Weights of a small GPT-style language model, trained from scratch on English Wikipedia.
Size: 19 layers, width 128, 4 heads of 32, vocabulary 1024.
Training: a variant of SOAP for these matrices, 4575 steps.
Each number is 50 + 12 x the weight over its row's rms, rounded and kept within 0 to 99. Layers, rows and columns count from 0. The size before them is the row's rms in percent of the matrix's.

# up: layer 10 MLP up, 512x128, rms 0.0806, rows 61-71, columns 64-127
# down: layer 10 MLP down (transposed), 512x128, rms 0.0804, rows 61-70, columns 64-127
up61 111:49 58 42 57 68 39 59 66 50 61 39 52 49 48 61 33 60 47 71 62 38 44 56 55 45 50 63 59 55 54 35 60 45 48 51 48 61 49 45 63 41 45 49 46 37 55 59 60 66 60 68 56 57 79 42 56 40 82 34 49 46 47 31 49
down61 112:56 58 60 27 28 28 57 36 51 61 56 43 52 64 41 49 58 55 54 51 48 40 42 45 43 53 59 52 59 36 50 44 39 48 40 70 30 70 78 36 52 36 44 49 48 70 50 46 34 59 64 33 43 72 45 54 35 74 54 60 65 50 53 53
up62 105:51 65 33 67 48 61 51 44 46 65 59 48 36 67 40 65 64 41 44 67 41 40 64 48 68 59 73 36 50 30 42 41 37 46 67 71 50 36 44 58 63 37 54 47 30 44 22 44 56 36 46 46 47 53 59 59 61 46 62 24 46 47 45 55
down62 089:51 60 33 53 49 41 64 40 34 44 50 40 36 45 56 65 50 43 60 41 51 54 83 70 70 40 59 22 64 52 41 47 49 40 52 61 68 63 52 43 55 41 47 46 58 48 35 41 27 43 53 56 42 56 43 52 61 48 28 33 39 63 61 34
up63 107:66 58 27 38 53 41 43 53 67 54 45 63 50 46 45 58 48 54 49 68 56 51 65 68 56 51 32 60 79 49 34 45 53 39 50 19 54 52 47 55 43 48 47 53 68 53 38 67 67 45 36 36 40 66 56 50 57 43 25 57 60 63 38 51
down63 105:46 40 41 18 55 66 46 59 43 45 48 35 24 60 45 52 37 86 62 38 36 66 52 63 52 63 49 59 57 56 44 53 40 59 51 58 63 24 51 33 63 75 35 46 40 37 46 41 64 67 65 51 44 63 40 54 37 41 40 40 55 52 38 61
up64 089:55 40 18 28 49 45 46 53 53 42 61 47 54 49 59 45 63 50 44 36 49 48 55 39 37 55 59 26 78 61 39 49 31 27 40 68 39 65 49 43 63 55 36 59 18 56 50 47 60 34 58 63 58 57 55 39 39 57 54 29 46 34 52 39
down64 091:34 50 71 54 52 34 51 62 61 63 42 60 48 46 67 58 47 49 46 44 39 34 47 64 79 66 35 54 28 64 29 29 45 65 49 51 55 54 55 46 54 41 35 67 53 35 35 46 41 37 45 47 62 51 41 52 66 44 51 51 41 62 18 49
up65 088:65 46 18 67 60 60 41 32 56 48 59 53 52 47 47 47 59 43 44 55 38 57 45 56 53 48 70 64 60 51 55 44 43 59 43 50 53 43 41 42 52 81 60 40 60 49 66 30 60 63 78 60 62 43 46 51 68 36 46 43 46 33 45 23
down65 081:31 51 42 44 37 38 51 44 20 23 47 44 58 63 53 36 43 48 61 39 55 35 53 67 38 43 25 31 36 71 60 36 52 70 39 43 25 57 43 56 44 55 36 37 42 44 34 51 57 44 27 65 30 47 39 60 45 40 51 72 43 51 59 39
up66 103:42 63 57 41 54 25 35 54 67 37 40 64 55 54 68 52 55 52 51 44 42 63 39 35 56 34 77 62 52 51 52 68 54 79 55 45 49 23 73 43 27 56 40 37 35 52 49 34 53 49 52 37 76 51 51 47 67 47 49 48 32 45 59 59
down66 098:69 47 56 64 57 48 51 54 39 66 23 77 61 54 51 49 38 51 48 59 41 61 55 55 68 53 51 38 52 64 35 52 54 60 58 52 73 68 17 65 70 41 41 63 39 59 60 26 48 40 43 56 42 60 36 49 45 50 44 70 52 49 47 62
up67 103:43 60 55 46 41 40 37 43 47 64 34 52 53 49 43 49 63 62 63 85 56 34 42 34 35 49 40 58 47 68 44 49 34 35 56 54 61 51 52 74 57 64 56 53 59 26 71 49 48 53 52 54 60 56 61 68 25 51 30 60 58 42 48 42
down67 110:55 50 35 46 49 61 53 48 60 44 51 51 78 43 51 45 61 55 61 40 44 40 62 37 32 44 89 63 41 46 41 45 66 49 73 50 53 59 33 41 33 48 59 54 54 64 57 50 50 40 32 70 57 68 51 21 55 58 60 53 67 55 64 47
up68 111:40 57 48 33 61 44 38 66 49 50 37 63 54 50 35 52 56 60 93 60 55 50 48 48 78 34 48 48 46 34 41 27 55 71 72 68 33 25 46 53 47 48 64 32 39 50 51 49 53 47 42 36 60 38 65 39 47 32 45 47 53 45 55 81
down68 105:42 55 56 56 52 61 61 48 43 55 44 47 56 55 42 50 50 46 52 43 56 60 75 44 34 59 56 65 45 42 63 62 17 40 43 39 36 43 36 53 31 52 44 55 55 43 45 44 58 43 57 54 63 82 52 59 52 57 43 43 48 46 60 35
up69 097:69 56 49 63 33 39 41 72 67 58 41 50 38 38 60 43 42 65 66 38 62 40 56 52 28 51 43 49 68 30 50 53 44 49 62 38 45 46 39 66 41 41 51 50 63 43 36 58 32 39 45 55 47 38 71 42 33 33 73 44 41 47 80 66
down69 103:60 53 33 53 49 42 68 52 47 67 38 58 56 34 52 36 47 42 45 52 30 53 49 65 75 40 54 48 48 21 60 57 40 69 58 69 54 56 57 57 57 30 44 60 56 49 53 45 28 51 77 48 49 41 59 62 49 55 74 46 35 45 55 53
up70 098:41 49 48 65 27 55 36 59 57 48 41 52 45 63 21 42 41 36 38 67 57 54 37 32 65 53 25 65 40 26 44 40 34 48 33 35 35 61 32 49 40 50 48 62 38 63 66 40 57 39 29 53 39 52 58 36 30 66 52 43 43 54 39 59
down70 104:57 49 45 47 68 28 27 63 37 36 44 51 53 65 61 61 54 51 63 43 50 41 66 66 78 67 56 60 60 56 60 58 49 49 47 39 65 69 52 43 69 73 47 65 48 34 64 69 20 43 64 51 52 47 44 56 54 24 63 47 52 53 66 54
up71 105:49 37 47 14 71 52 25 57 59 71 48 62 49 53 50 54 63 49 38 51 58 50 53 47 34 57 64 61 56 63 64 59 38 36 40 51 33 64 43 53 65 53 42 50 74 79 54 45 49 59 55 77 52 46 41 60 60 54 30 53 56 33 47 53